Weights of a small GPT-style language model, trained from scratch on English Wikipedia: 11.3M parameters.
Each number is 128 + 32 x the weight over its row's rms, rounded and kept within 0 to 255. Layers, rows and columns count from 0. Numbers have three digits each. The size before them is the row's rms in percent of the matrix's.

# layer 5 MLP gate, 512x384, rms 0.166, rows 172-196, columns 192-383
106:069141164138167181109142143151078097129109162152179127169097163126125140070157186130130094174113132126209134157144130133206092154179073182148174133074124116160179109152123175073119141113108137128115148128103105162146103122157183065106148095107074102122098038135069169162159115170147167096199103129141110198139117116172126089071121151129198123151086138101127120165112127122142096122168137140169156123132171055075134132140121110136150108162138097196123142165148062130141051130146143128135111090123227177180163120135131148156144174159114109086126137106150138084120131193129136084
099:137153069190125186116129104182134133150142185186153194125132158129092076170107077165105104145058130170090112118131138132106080128170144103091086100081142173166080133155165123152136140100114118128139084090118083154101143186140173177097146109157102082182124165138187137124151101120117058190141160117083116125122181140112107166112142121125133162112115154150135062164124105154106125146199073212107119115096124117192193159129127102107122092186105164125075140136197107096130157144102095131151121133126068136155162118110090086126152148127146154183163152105048066129133069114070079112
103:174077117132137096120148101142191100096168061149152117148136148108160112133125108100116125115139120171143168168154151114077130070174098128064113158128128164124129097157110181107100038134131130159106062107105096136153115097123138121111056164143142043126113094092123118122066136162131112064145150115096075071134149110193120080081185128112102125117146144120116112135161178128154102092087072128088111157125087096071146084094116191129161126107087120125144182146158116116135179129106133149209138170085171116148100100155124108103133154163151133140105103174141137202099169121113061135
099:119177080114111179157148092090103126120172117188121151132134145142110160117130124110126071086159155112098147100126147140088071124124129088129082135160131115151141175173089189142156098090167195134151133120156094135149150149121174095103190150110120154149137115125110132112101153103174145065099077099150162124119184119183087116143117170145172120105122121094080121118095141126141127165158138113079108111130150091080143119135164174121143148147099124100123161136070080155148138133081144144078144086166197161101172094123124172105131137095080045117139154125133159113139130064161130113
099:063127105059115123164157148129142111097115151103154156113089158139132124122132150130132124126116122141090156188168136117180071095116126165126124123090122170091154126098110076155129119159113123154160107125113145133076092116085118083144091124145132125159157092133081154069105080148107157114076064120110124129088121126161115092101126160156111223106140139113139154173176057077107106075129180124141109109133163102117122099142083148085179080097122092118070115100112182096164114162163147162129091076128170200111156082082130172117070120153057114165177122119125137112110160164169166061
102:128163160095150159139128185136089157118105127107139120165157100179184136100161167137116171119112120152187089148158104165064155152102198116105071195151138116189125103145140171062119149185164108112148100144144157133041161118185132150106108110135091074118163099202142146147069158121127067101111160115151161121134100075166140116125132134145172124151078170098130151110154140137084205182187103169144132154127147170118094155200115146121164156165146104175121140139088085117146128113112120170170105092073131198109134108138127097108129121208120087112143117169096144115128099123129126174
103:107136149125162110083153079096134133129113117146134123154143099166144105142127171121156117123139067107142146113123110186142085124234129133075114154148118127128099111152148127105128058128128143158054160165138144091174123063152134124092079143173114120099154113102146143133123071145083107061136159137112160174123149121169130119068152179141086151114105108134121100071171137123060142148099113155041109130139113122119111171156090136185158096123110115064139128137173152128116168151147201117157142161130149134101124118115140087084071125045157076110096064142083138151116077098182128108
098:097114133087144103184067130127151141074118109116079154197117059104135104151149199143181077186121150154130112139164175157141092108131144095102160174151118203153141099154102152183118131119130112171168121142144167118100129126106136169145139146138086182147131145151113177123086147134119080180161181170162096137140117124076185138139142128112114130099108133177142135091147153158170161156130139093167080152151150121182209152126083106142168054122163126167121121155201125140098086170084162173116106105106097068147072086192108109118153129066097164105112079104133178138068094113133170141
101:074114081136165140134077120128144190112147122195113106184127166127098118154184167132150137171153135138166194125167134097056118091141092122210120073122123131163130115099119138110134154107147135143144153063101097109107175119126131132072133133059180179132099163194094118112149088114098105081083115108162156095118152137139111140126126132163134134096178121144118141092143096108073087149095100137180152128115084140179114157113180114096076123074100050199086096141150157139143159101107112150145102141109065042125115143150126175119105159156094166185101093135150130094109129093146151120
098:166129182149151125148114169181131086174142091159124123134109161098147109118107099065133170085095091112100117156188152128109109112097133087133129157199096121119128122128142156125149097132127176137125128081103152162120134174174177142029143161088176152131104130100096134113091136177135162105170151103141106126173172134150074108150178110203155101103117137176086113105172149166156127203087154141130104132194157104071164165106130160111088120057075135122145109108142115094110129176122075117115097187129098145100139126087084087138140178120036128087096035094082093138165097136132158147
096:138159122113107114149135133171117134107117116169138074096152147128125150151124148100177146081119036115097175090180182068123070160136070174187147110146153124134085121145144156126155170086102095093123178126151099152130119100071144170110107143106105145154173143134095106115158114116063081081173128178118127107134121109124148123056097201100161116088104114141123151142159109109111141108178169143147132102126096134108097152153079141161163127104100169130114088097095118095114165160093131079153127105136133132103194104177132170127053118122076068086120110177144138078156175182142130139
099:202095108211137097131114055131142127105068153132141192177134182098117142077143105125155181080150113181087126136095116113115059149169141116152148136163159099140154118062090160068148130094170123133113174100079135132117078112142149135149105132123111111119143124176171151113124133148099155105037144113141132155116169122188086088108080194082061114177144125165110147102134126138170046112143112147126139156081116166148129117143136158139176112159114097084111095116147138156128177133129145135139126164209108079127124118067154176103118130144149141086160088127164113087150194182097100139
101:128126079120056113142116130101126202122069150128112151106120112084177134136107110110175098191099089148143138119121127105110081101182144132137109166153115119157136157092100168178128051037113098123096163138135115126096063069185084141132127086083111156154184162196136140135160160164143159132161127096100119136085151058148080135111126086154139095160147033134106120111150091161148123206187067141107115104163139150163104077127085167123113146176116087112140117154159157104144140177116124113142110154128085176178123201157116159149185148114126160161178135128078142151154110122120154187
101:114165168131139115117162076111086117064108124119051133147138145118120128117080188120115116133126148131121105149173154141133150126148140122099177091138161136125050172149143131116152154145166191101148143186073051141116084130171046108110110161132088052145161157115147172169146128113165076140128143142094155149077071158153082151157140104161105108196125119093102131160173185108171135141126115093175127065113095108098068082139115108096152146119194148148088158064127080138092139123123180142116116138151180077188173147132167105123142130072103114101153108187146153140184108119078106133
106:168143116170176102156163065090129130124091090130157102124099201137118074105143124081160197165114075148126149123162125166125165122097094155118187097130068181136108199185137117139163152112141127130084110132122072161149112149141104059164071091179183143176101109181183109174130114124125090105123145142152078148105102082165150164114107093141185122145098152105130099115125134174137098151129192126124083104104137115121102105128069102165144091155136188136096176112048153183130106131177215178148127082145058101131116144103134185130147137138163160177139109060112101074159112114142133119
099:120139089144092144138149128063166125125145106126115168080133119139092089140180092078092153151122162125139163100120136161102106128134136170118106110116137083168166171158105152116068136095093140047185083154059111078141187202105082175142043131127135146115120143086096133102094155148049146104126103101126133143224143199159101086110127137110074128127124104105159101104137114092145151109190149119127165129165186112128130142144081087107130148083139156197143131140110111139091078148166100070094157059163148129107182115161096181118171132159130147101174146141186106115105155142090140082
103:193121164079156073161131161073098105119083129134135126131106134101154104113087127109101103099101143175102175217156153119114167088184145140128180108130116143107113123118053091114088131137109167109074080129143177149100149156113139162146126178138134130070130162142124093110124127109161200128162177126159144115133127159127121179174071145134090211161124153193160118111177136166158159092169179137070086165087130126152140127027121134149079083100118144149143115059130108153117181161123110137149180097118149129106130153152178192214158062148130146105136133115116142196112113186095152115
101:161089155105109094152084132147168154100128165095154098183155110186130119122086103175153125128048089146091151129098159107137158187084110114090073120058157184140128159173099122180086081170106135148147144128151159106147075099122127180199077097119122142184129167192187142156130146104109141141127122155151122146186169094191068096151105092118175175075148123166120134123147144114117122174106110131175102093121154125157121150112130153128123134119174118165174145115132133086122182119172124081148100050126138148123087158143091122125117134132143127134119123121150087113140135079139116151
102:191140113133111141099189147140132128104093138108088135167140133161169134150166108127112174134082102110127126108157160119140119080131136114091160153099096059118139096069116138075109129072136088099112099113119213145113127122131104152118162189139152147183129160063129127152076131129196136166139085227167165137108190160166168130129152116136070156147151166100092116143189159129110068113109133073079145149151082166115121135195109123064182165147071149135153077125141145115135117081140142128185117111090125184137103109084136120136133110162209162154106116094138157093124128123096086222
099:125144179105109147108102105183139145102093095121213173111136051074141135068166082188164122132110116125105098188138117170087105131156082109174107110121106124121159110107100150153110142122135154147139093128114162122115102143073080091172083070152099074106134097139062165140142100122101124135130130131169132132148112138131074099188114166079078101123113161101145130094107129151134093141117130086160092125140107057120061079159155121150124125183157089140159114130159147142113152142139167080118157100166091158136179137125069100143097153121209155087100151117116118199138075127184110162
097:146101146132150172136124209150105098077145106113125105150127161097100108122152132176102105162057108096116150091112109125169096110142147151098182154147117134163130111152127100153092145114087127196103167083089113121070093114104130164046173122090057165112108103189122161100061152123156145093115072105116138185134124127155103165145111090100102111130107137190133126159129146132186137160158159165146119085117092149116201131112203121117131092133114103129146133155086104131118122122133138105155118109083089106039113199111145170161151097180099076132151129137114139123152212107129146127
103:128088138124158138101177174116115127130122118085135179110158142098189121197140064113142154117112077160144043138102047096125129154146140116159122178149145203112106050159183140125109148173113120122179157161172144154076057100092109137116108122126088155092115072088140116098091114134158180105123162197140182088081105201155107146116188112086084159171124124127128153160146137125103114123082165140116128168197060171096138166106163071140145151132175149132108069138125164211165164147193114168055171115094136124088123135082097150151154154141142171106156139126071110152165145121125078092
091:106165081119132109088142113157128093079091093130138161128173197108100182129164137087093153132160113134161090135141153089113150095136109091106107164108177167144105109134151075078139080133134187102086149067088147161118118156107144180105133106151120184147131134109140130171144099142151127155167130141113181031090131052085144115138136127107118171160102121171150188128116101166143156141170127105154132156146057169155168133166124148110175094126119163113096151128147152094109093146140139149147118177081108140116121124094080106163120115140157106175162108138120072197127099125135141104
097:114143142122180118183149095143100102136105088161160166072166119174143117177064126123092093135086135119085193094080131118160156117089173111137137132157116137103119113147163085073141162202117110113130111107117114187135092159127136157163080073106114161116092158123093095063085127080138136150140098051082077179148180190137148088119119138134122148131112098101196163144166115123144124135096107178165199142117145197164126050075107107131104157095142128163122181142135068161150125141148094083153122131094104097091103126147182133116191144153135143157108207149057143175114137113168134158
091:115139180136118156175082156132113118116117143156111147108083156102105095085120117128154159183190136124135157104172106105155140121134097144163141165145097087064128157105133145089057138122145145176137131060122134170075157198090141160180149110123106136150080110132082157167087128093110027116151173116129130094074117184055161119076134121140176125170181147117159119164154118135165098175099113154110111150156144135087119160133154092176092081058115107198081095195082150099141189137071126160199053126147113129154044119120128150157103162116150104085157091150122226136188156167057119123
# layer 5 MLP up, 512x384, rms 0.181, rows 172-195, columns 192-383
105:139103075116133093125152059101134117101113072154107195124139149158105096067151154138157180136140170119134137127145148148129172152174175154112137168053118101188136185160140127131157069032102151114162168105077107108118112126129120119173113127109131140090084149204159159148149158174171159121135103105132163136139102071137092090140117068090173075132122129112133133152125134092146130093146141132105130076114110133168132097089193117154139117102146086176179154069141168081124132134093161162090068107102160119114122134148126097116092087204111125130142175105125081093107158170093172104
094:138134150144128100130111087042103142137103119154112136147176138112137123155128193168087070119070116134153118127074169157129119172123059112172150189158176112130133151149193124088089184128165133092110175152109118145117158154135069129164145151093094156158091135158148092124144135096141147079128122122157146107084137154175171142136135159109158148092126129089199113101100092131180126173129095123133163139119131134111090097100146093175161120159126163151172135153110116088143119093113178043076048133141148101103123114150105153093205130135118103110099097154139125071186151129146156100
103:117112111133181137111123155144107078140182160169134087122118115142061169130092100145072175121162185116167107087156113140106134125080107159116109147102087170142124083136119146179154122177176099100143125176103112134158111153111124070137148118135162141084195117119113161192171138153142112130152090149105151097184142096126192153098194076194142059166140147141101163081108135203080185162078111130088113120143167081119178122098124094093104076117104141195140102118118089099161153169133119118085117075155151161159160076152112183168139114063139164158111155140095144092073128138122101148
099:137108169154158132131196143099106085084107165091111105154102091073095139154147096135106166052106112122102112191145072146170116125142138129113147063170103109155126114154131129154112063168164094172102122158127194178130131083161138118164141174122172117149112118079111133136107172152130151121080128157071177108128118055096163175105085045109100120082133119138159209139098165170097167101151044126192117109104128179133093141099051101167220092125116090139155100090163095058104160100101169134135103140150188108087123102127081094136111147077157142127119148107107116064139094145125118134
101:104173119140104117142124095124129172089121088074152067118165153106129160116082140116099078172077063147160161150150184096198117155136121081140136137102138104113147143139164150144094149137081109075123103112126152055116118124090110082168159163175145082115114113137104126146135108217067141128116104106109138117121163127099168147152136118137120104152079121162113157126135132104103127103157147116183109044099070169098092152114173150107124220114082123106087152109116099103124118101144205189093131115125124075093132147135119129129151087157164119104152151119115091176107151105169169133
093:106168146152094122195136132137108114115139168130110150079161127152126137049123107109109103142113095118064079141170129119059155101178157158101081075159082157130109116089134089170140157175100104094101139064145116152101117192119134194154070126134107109156142171126114101172133180163131122120090137078101134122080158122163111163087091131164114103099140136168131123162155072105139162148157142096092136151071102072115135100136171215108144152199107076186083096150161105075150141117100126121173141119162082129152041144069050165121093119117126089195097102102110181132137133070103160202
103:096131079095157051069051143125153145131073146169124175096105142155055193142131137153131114124092082144148094126155125149094097155101126134053154122173124185129083080141120108159106111114196078172151126101133108126136171118148110085111132121079116089123143052135092138093100180124158086101142193162061136082115099172068106159077117170149090107154139140154163145153081102163117109145146065093123096127196178105124086106186172140134138153073108151172121158086130102174098138089159198109094132131090153170093074145096162142146110116163115142140154111142135112125150113098173090127
102:133097143103130161090069072170120122109044120146112118136125126144180015085121109150146132170174057146142065190125126080150195198107136101133107077143118102144107099156074125123127147163135163092119111172110139194083138157113143195101128118121124154138180152108102219161146128097137174167139155135122116147075186140147127116155119072108059195147098119106175130135187145154082110046098110112175112108175138107132115153133156118125135136149138097089177145203147134140130156106082105083109183158129159140070132154140083155170172068156139125138070172139137136156113094153170099170
098:159204174098202091062182125117126097115161085186106163123143121127088138107146135087135197099114164154127123147136162094109094118159146116143120113174116146093167095134177102131204124078119124121141089122138145127137156113045180141117110109181098144135079173153147110152123137106142145101151105127124150109124121099162153135165144137117085090150166125140118068112155109160098168137133100171144112185112080185096101103131040173084159140132121104119091110122195151193110109113115148099130123141104081144081120177105146131146050173081107148135115078143189150160175099170104114109
093:078123130145116129147143120150103160153086102118196060107194136112108196124156127092187105104135091118138192124134170051121118098123159153158110089151055130124183146077129154116198154110155144135127140152137136154141090182114126100146098150138101140174138127122136078157058214112090123118120150117180170174119181122189125150102151088164127120123171093087120156097084124148145227091140139085121122160110097159130151148143152112172081141130154121138172122098076152152139114112121117149153172121151158164126157110130142142123154079155105079148171128097146112158192153168059091114
099:147123084126083102138151086183130136131112121162080101176138126070155137150153202132123126110095132125125119106118157134141151185132197164103114179131153142103147166132102150081052103117099136153181115100100112137123128147174092127095095098111184112121147139215147146086097122117151135083218122159082154199105138111079152118156088116184084093080080110162170121082166120102134105144096168079169169139159173146113179108144119111099110123109167156139127147134161072117150070129057097150168116107091152158165143182117193096225193105118102139135122165097110136117133105110135055167
106:105122116152117116149115148146128103182128142134099116110134163103143097141061110089117099118102115194081078122105156106178163131168101094082123163189167122129134146178104094046150106121098117090132185141110107093140135127167138126102091112126183185140136152094116173092119150099131184147134072100114096109100074140141168160150109134066139121126122095067151061112150109055158146119067193143153171149110160207108187106137105172090120116131109094092105166123163156136115146119136114158137156146116089110180121094145123131179196140082099200127175102086079131148172170165159094119
101:166112089085159108126101124160136127150135130109104148131113138116060068097120163080125135050189152119143123115188093111150124143099060118081202141117098134114069120107197088134106214088132124170083138080097072154178149082181173105084127073089115097158151159105122130141100161092105140144099153182152124156120112121087071158156119135127102173146111107144126171152140107115146112128125088084065123172087130110073102185121105111183136094133099110091112124142143175138136145150091199130117097117145108136180109147052163137080093149141151172105136095109121150186112096139147071148
099:127063116150148175133076134138041111086162153127168141108113158177152115131131111137148101139107124124099101131205067132143098056159104148163175152112108096204183098147090073133146191132168096113098148151140145163069140097130119157165156141115114122126106131134141182144124128116165122144122096129123151083105118103121094132081202128052096081136130153135132104130116084110133141172129118074137145176139134124122123093111159148136104101125169055077137181132157147085153103133117129092185146150176181105119062112104130138053106098160153111070094138156113166121130117130178124124
100:139149117187113095169069124112157123125146125119107161142132147100099129119137138115137142195181141139096139098178142178130105137194139127140155177121054125170146075157148131171145108107172154148161132107097115136121154160132115100127165179174121154107127153137123169158174105128101090090113139138119123125197108175165121162128098134095120188156134096119111089120083123164208215097173091187164097096118106190145084133150084152077105052198100179139163133119157105151129138084140118136151087078121152068175075120123130088052199119137159134160126120080165162102081081114105158117
099:130112165099128109113124140050127153160164096084141080164113132120135190140085095154122122133126143108126112120117167176142090158140088152109151152096177136093137094119105123109095128158090116156094165113146081184107172122112116082108153060094125124113156068176116183117090111099149165138139109144092122121197152130128107130139086114132100165107150153141162138158138150122141138096131185063159120156132119114111203099127124153127120087173076133087063123123165116118125173098154204108077166138157109101137121149119171134162104133129120154093120125185079149084132124100108154103
098:177145146091195076114102150141165152130102110145137111108103101122125089163158155169145101120104141172131098128088194138136189140110107158152155178162028129115113136100112138159168105150094129138108189152107127167143122126129172108169127199094182156140128130087155157070132216159122139073140156163100141154116107113108084173156105148156124111117159063130112127178131160172140135132104138109174161185122164140031108207075176100106103091130089149187099114099122208111148096107100146114140158125185127071108108148191074122163175153097143082101148154099199099215135117117125113136
102:103095143148123103124082127120140145162125128149118136155180154160120160124101184121101116172149146100155158099043091088158086174154109081111145151120120189131168159110111127115084154161143105188109113073097101147157160155135104150210118103122131108137162131156089085134116098128185138152118109102081161087121112124070113098144107140196099131109105163117178179179123091078135084090098131158109159148131169046088172148156184108075129119132167123117124108106127161118106146128145152138135157142134140139118156133136171125058212132072067158091150142094089090151190149163132083095
103:116164056082126135135095139126104089091167129128041153129119100125126149116138111118124152118111192136117166134141118121112151131138171126076128134069105075204118054161142118137097111138128161136107151125164122110100157129126078084162157112174153138081192136068077167164095205158126134115100124073115134123111144127128156140087140153143130190103074121083072150081102110140144161117139072130104094168092161132127080137071137104108166145175136055189072148135077105134111073186073099124130096147121141126134129149134151060175154065155106130075065136130072120097160172120128074167
097:184159161139096166106062158072107143116132178123176109144104129134129167074088158108101110134128136112126178133172059120185126145164187114137126128158120082187076158106132127165164114131143134083097083116123192079098087145162148131098149137122141104138163098053151122171093150153050097102091184103153141176158168117148099181145140104186119143138098153122132085159136123106097114070089165154144149148100182122182130118171051160094091143113148151154110090153087129077129149108134129189169110166074138119131110124144157110065166082138129087091127113128181200148174129086160128143
101:144106104110100106154141135175148088132106151146139122128118183104178088184117157153157110114154103160195138133150126162173149134099122095055159133105092161185175192117094116160116102179143107139125109092172112074152105083154114146114079150094117114152089148163170166095144140117140143163107099134098144124133054136116133136094056149150107156129128103126101067121165112176079140113096118118133105084121126117137206141113223093118072136168119072105098062154126115099147110175156121139127148172023135192108133104117104078152115102133128148162115084119040099152021093130092161137
107:115144172117114139184141121095102146079123081157186137208068097132162129149081038121153092125130046138115114116173120090090123141166144169152080128181129143157134078141136178099132139159108120115113178154136118149124134132071133151132121159083062102105128105082116105137105061139140150097112154108124179096130129153177116073151115134121117098091115063111140148134143129119185107125096176126124168244201105120126157096137118119131125172141174086143145155153154143164188114141127152167051128124132169193100171124114063144116136177116129176154167144128130056150177036091105125166
093:130162105154128090110158151179177116097148158145132095123142187094143159156093128156115125092096156149086163142080164125127096079118106133092127103127108159151114139175119089091201125137110133118151064105145169071135106156167142100133171138192098135183064161131115159146179180113101192229148083132164151155119181121135120116124062139127118131168106116147163117150105113125164107145154106148110162093070069191133145054045126093153140133124106195074150150064120083103071135113093113148124127156101109144126125103123162109146130151147194155128126149097079102120090080101117114085
099:107105099117221167113179117122106113130094110176144142140117120091135062187086172050163132197088109163144083161089103117082097111127154143125196162122100071134149182148157129084121111144045107165115181098063107120112122100192158107135130103134127106118130079154093118124182077119164120123089102099141126111123131156104126103127119096216118085089128074072134123190105140118133133135082125106134171091136124144170178097171179177154099085175167128087134127151176108155120140171128121133189140077152099092067073141140103085129108146137086124181092138118149172148155177083126126133
# layer 5 MLP down (transposed), 512x384, rms 0.17, rows 172-195, columns 192-383
094:114129067163146169180157108137163188105140110108135140191139102142151101126120116131146152145140143125149100132114135145111213161102128115091112202122077084146166170066175111171136137131109143054120147144086105103109117113122093052061069116055117068113122133138082112090166139181178110147100136149102137109130147119116141078100123102084124140166124097151094153176099095138107178136188096149108124127129117097141146141148162097181120110108111149119167068145119134061102180077088111167093090163104113148118133096133109116108111126177153099108124142114104163135151075146139158109
101:119112149093139095126118181077113138121064127104176125130157148139153123150126142188092149134125141166148133108181135156123116156123184182123110107135098118098115206165137090173137181080112082116134131152075097108123133127188126095135138108078111107158143077098166129162113108154096146075130137111137116143097123161108128117111159146109165144131153103082111189094124116104124161141131196118131085181149198092105136101137050068130130173136038136147138132124128066109138203081095121147150213160118214132132171121131130116137092082109169118097128129216125160122129131040130165112
097:159133097146147100131141126079122126174172129169126139172104094117133149074160117091173113165112135110109140079100089104109145109081109162131169164182133092170151070144123164169152122089155116126115146131128135142141114165202134159098143100080127124142160136139147096165146075129134118104122185081137135124112059137122176104137179128100185137141182118189143161113113115115108099130089120120203117132126145152117127083104185085136172123149083121081152110136127162108104148201137140067105134147137091128095171137141141132001138168160124132113158161093176147127190081123070071125
097:144133182106158132108127134111153101068132138126112123171095103117098110088154097079154113134136166143090142122096130210127125171110108139203176153098172131129107118055054076115133099105099083099137100112117114165114131161128119100166072126119123114141163111171153176127127177163103134109119096181108137125083127132100156123147156147170124080152074144127168098189171126127102134152143126118175148138187110115146101110170079057116127056135107124091152127117225130091119139163110164134152169148138145144085124111104109102123122103169136070133046166127201128140097183120046112113
100:135133125138110132101154101113167061186136083149213099113127113171116115187102168149118098168104114124153145164116130156132165102150138121109096150124123120149156142141127133177129082160122102159060168178128110152093081134085163140130163085107141148099118186131080140155112088172141163130090071113140116153161181124142183144163080106102120058151080105132082103086204087123144118122104137085106194100131154153226136166081106122138137126164135123158108121132166126113114167148091171123195144165186156094082114130188095130150132168138103120126183114139110080158152096107106122143
102:132179144109110135042089104144113110086143109150112103105122115110096144114144142050118147115172183140092137114118164090091156087054130189143121089123145121091131112092102152149088133125097202117067085080180178134123075120139081108153137096095081163080066106136086190132114143131080140171116118173158132117105071129092124063183113135127117096140125188147088144176186109175152121172169154175131141123111130091109088131150158141092132152152107131115112134130088168051179073175103069106170141127133160078142138082155142154085166106153082131125170141133136185156134127140120092060
097:132173139159130089168121099077136142093125161139109172177169120118130112104105150121116081101112111168170131125116157156108150117178110165065118097163113160131170105122141099139207100097138157154185137142135118146117108159129163129118102078159146158137170162105166099061073150188165159118165073150133149190116114176099141110144096101069136153123100057131114170123133103070221154200139178187144096067110143079074162124171128166091163106088083121181155121181071120191107165177183113133149165108057119137104141164230130132186120150136075160123115173159111153133120098121108137128
099:133091155084141168135093094148100118154141111098083122133115092136145096152073168133148122148159114159087035106145125089138131102163135110141090174125155157164153132145120159106144122151074126122089131174155158154141080193138125137072102112179159133184168178142104163090083161094140121150109122078175130100108121137100147179195128149169168078162172178212157127183112109081195106095108120126170143120100109083124136113147137180127118118110112105101160148151206078150181163126128125109092097134118112084088095133157104103126215106130108124068075147142134165128099167134135172123
094:184151184101153153099122139191149052128120057128145105140148159159147186124171151152127104071194174160182199121173067154098151164116143142155159139121179152126146094121147114143125172156116132144126087123071120124104108128146093162166187160158110115073135169143133198114073096187137138125166100204109127143139161130151124133148094108109178136125073129156162097144151126124129123189133183125077165123078155146150161148095117152139112096118167114154095103148081075141094226199202200147111140181127124099122124050139123070118109114105129136136121141174134141108182102134124096154
095:138061133115087175131155107118104217137105089135058153134140100098085119162119059131084110132115129155147094131115151115157127109116104100134126118153159107081082180190112136108121092123169174125066177104137110179147117055106082143119164062139107162157141188098141116097057139102082129134075100190111125112116145100169178168154083105104134147176113132193202149117158164065104110156121107110085136078097164158113128131145125136189146082122097071135126144153086147125175124121115112088142128120097139150170170150083080164091085127127097112064154170148152170153116101142110116181
105:099167109156103197099101167123104093122041139124107147180092103144107123097091123123136139056147121142114124160146131155156094151129128117146105112147135117103119122145092103130128164086137179132152191070126084127086120122082156145101115215092081106100085141166147094129176114143133138079076142108152113166107155152108156138172145182058132127139144176076138124103099151116149127139160177141106142082091097147116156151075182153180143103204054103149122118167106142104088134121104143084184132172107180149186194079113074081145127132136144113127129119105131139086132145101185152143
102:133147136106062117135117156133092124172171147108155127170109077120068115149148115122158145110147069100144204130152135123083172156128097155145079191187088111137153143142082123117136127077081072145086100129184123093118079106039128125083145095144098104147155140162227116170120069100151172171123157104195097135175129155183137121164103147119148153140103146116116156168125113108120091140192099142130167177202182163148095059153154126144111149124081203079097141154142195133147081179140181118143184113113146111184140164098119093104079127127123093133118130165154132161144154090094157170
099:146130142156189079112104135174142070143136086074102106146123154069185089138141125129117177103141163127089138155127116134189151141095108110168159115093122117115119148139135134114114168129114124134109157118100126121087152113141148067164146144138068065111154113142115107110107099111116195163127109072126160126109163141093097114138124151130127161178115150119101127151127138065106130106019143134105130132113116118116137128129132127122080198098076174062100200046147151110077152107132157140147137175091156164178143203099160125115114158125070062116156135090139060113093122093134131164
102:096157149163092142119131114111161141117153143206059099133076137141049137086149132076091131172130144142098128101120052143139108120161079125108100126110121131110124145067083143092170176135130153148145148138117137153111176129125160116158145169127103054107117120123132225118101087113124094115139092110089158158102184160181131116141136125166158142112090113170112127081093171109122142111141120085104137146118095107150134113111151096145116152111132104119168064137095133147079095122096137171209136087126092084107094171129206094149166147055153154131132074115149160083157192151112124133
100:134134147133177119120180115161126142121100099186138160126087136106114130118137103195147091119142095148108085054157140132143071057141149153139117103128202092092178119170134126085142148097146157082079125128133129087107128105072044130151132132129093102150121190129145071159088116162113093128152092180094133092122163107099121125097215153113192128110092092092119145165132129121097048108098162140163137044099131080182187178124086148139150125140148194122125231096064106210141135139113174065157121150091174107115092100122186157219135150129135124088104167127171141126123095089122105139
097:069109100159165127190128136071115127103161126129122115121120115088152137140098132083108086131146140104162119211164138157169136072128116078137125171174131182162125147105169114118108127159107110145109169048155143164098181123075162183107103123168165149055105099107102123150148111140158128094123122146107127154132141131102119131162103111181134126116105130151171133089164192108054077136073122153128125109089172085154112119100111139160129149113039135099118187141126135078213077170087132133175148123157175075140134138084102094130096151136107101167131124176172115148132141148163145122
101:104092132143018159133127071131188122130133109166133116107109190124136189138156162133119153124152145130079117101129103091114130141147125215133152151131076164121098168181139102160193151139125141119089099159145095081108190143109086175109120158099123093114103108119141119103172125064192199165104162090102081128136064133153088112160131106117152071173150086136140179082143109110070172115109133127173156135140131080116134113111147092112123110162098141115137105124182129176146114142112140185156129071172144055110140164196160128106101180125128137166111093130124152134112116134176115124
101:135151106148130101147097038199136174032119118152114169166091173095061174094118150135162150139106077149161073099132141128121161100172084127085121111088114165092033159121079093144116168142154177137165110158079153130173073085101107185152125098116093142089121180091173108121106147147169068105207099119129138073125105163157136125133118102165130159089111172111074139076098067168164104178080150147127216098130136138170223105172119103167129133137105158133189131105087146134125172105102157167144115176128125151162147175174137112115107041124108117116106119127091130155138135195083066044
103:149071131083080079186121139070099118122125127119104118201123117160093139162161220167130168084149128112130122105164157138110109197144097207169123093102130127188108080160145152125104108173162133105079086170155118114131148132124152107151111114173140117147137088109060134118062099163151089123144102195146119120097128093102133113144082142118104119080084135164135058118124068140102116160080149119076132109151121116078140098093109113152099096111153065147075120095126124088097161143089134095161122092234150150085141114150140075094140112172177111073133082178094100150149038104088089058
099:116095138087140203174132168124122128143169176093070132085185105206063168096115096111111122188158129152114117193115148141165109130124168139060116140102114103104116164083093117166130126168098146163095121150121128103147110183182173143128156135152123146119124119103133155120158115123122092064091123054103123101130132107088127093045158062103085106167173152112123158123132149156161128119133117131175168093178124107139166164153165129158074153172110161146102125117094153114089087134082124137100144103174126134194104091165155094103119095121121133118071157094194175118098096123150163128
098:092154137073159128122084099158194119121131140135118120081174155124170117119175141143142144135106158169045042143119138121151178137174162072100161178095103099132141160181127113087136142093157149152092118135098120121090151114113092143162120063084137107086134131157178046061155136128185077154113127177076153087131149152141095113121123144135147058132189162119137136086166104138143121096029172082117124200158160163136131118130115145091151106078110125129157136154175069160161143155111112082115162139125116211120092132137120120138210083136198133131102171101089155116163165072147162099
105:150135099112183142083158165140114120166170164146173136133173101098118123108160086170126091132109112108113075169133097067122079107153075133178134098136169151146110098146195114112155182157098128123132129126120103175077116155093157121083155122110101105123129130086144150161055139106156119143118172144137103119112123145148078106102128081142147084112135077066154123168096060062139097106086113117132155125151114165103168132141141109130143147164127148111073139171058091122170096121097075174146160168130116164102118124071082167114134141170145168122111121146166112089132089134095073092
109:103103084135109201067107200153171143061108122066139144100105137120124161122119150202104152084127185075068194110091123152128084141116096170128110087067074121116129146097137135181155160117159129073200079104149129136145140107084117152111154163114120112198148095089143115154143136119147129161113132159169136161147106115149157074128125082124108095109112114150054086131173144135133099104073164146158109105084134190104114114093140133120130115169136150082090104069046135075104137118099146144109122090143098075099169100105143153148167090125170100099101099086169161099133176142120116170
091:188107120181153138092161148152098120182155146109108145127184093071124153073164096144082106080168128095130147125141114189165151115076141154135042089106106113118135157090103130163113124042153142145109114164138085108121127128113093142187098118140116116164134117124158116169166127148177167101142103022111159142050118107154152085133107088162138136111123127170120136084151189161148138183140101140126147092150183123134188136167127188150158127154100176126098131117113074113135126122083186162157147045150165067115106117095155140087121112139151123146132060059111106094083133080116143094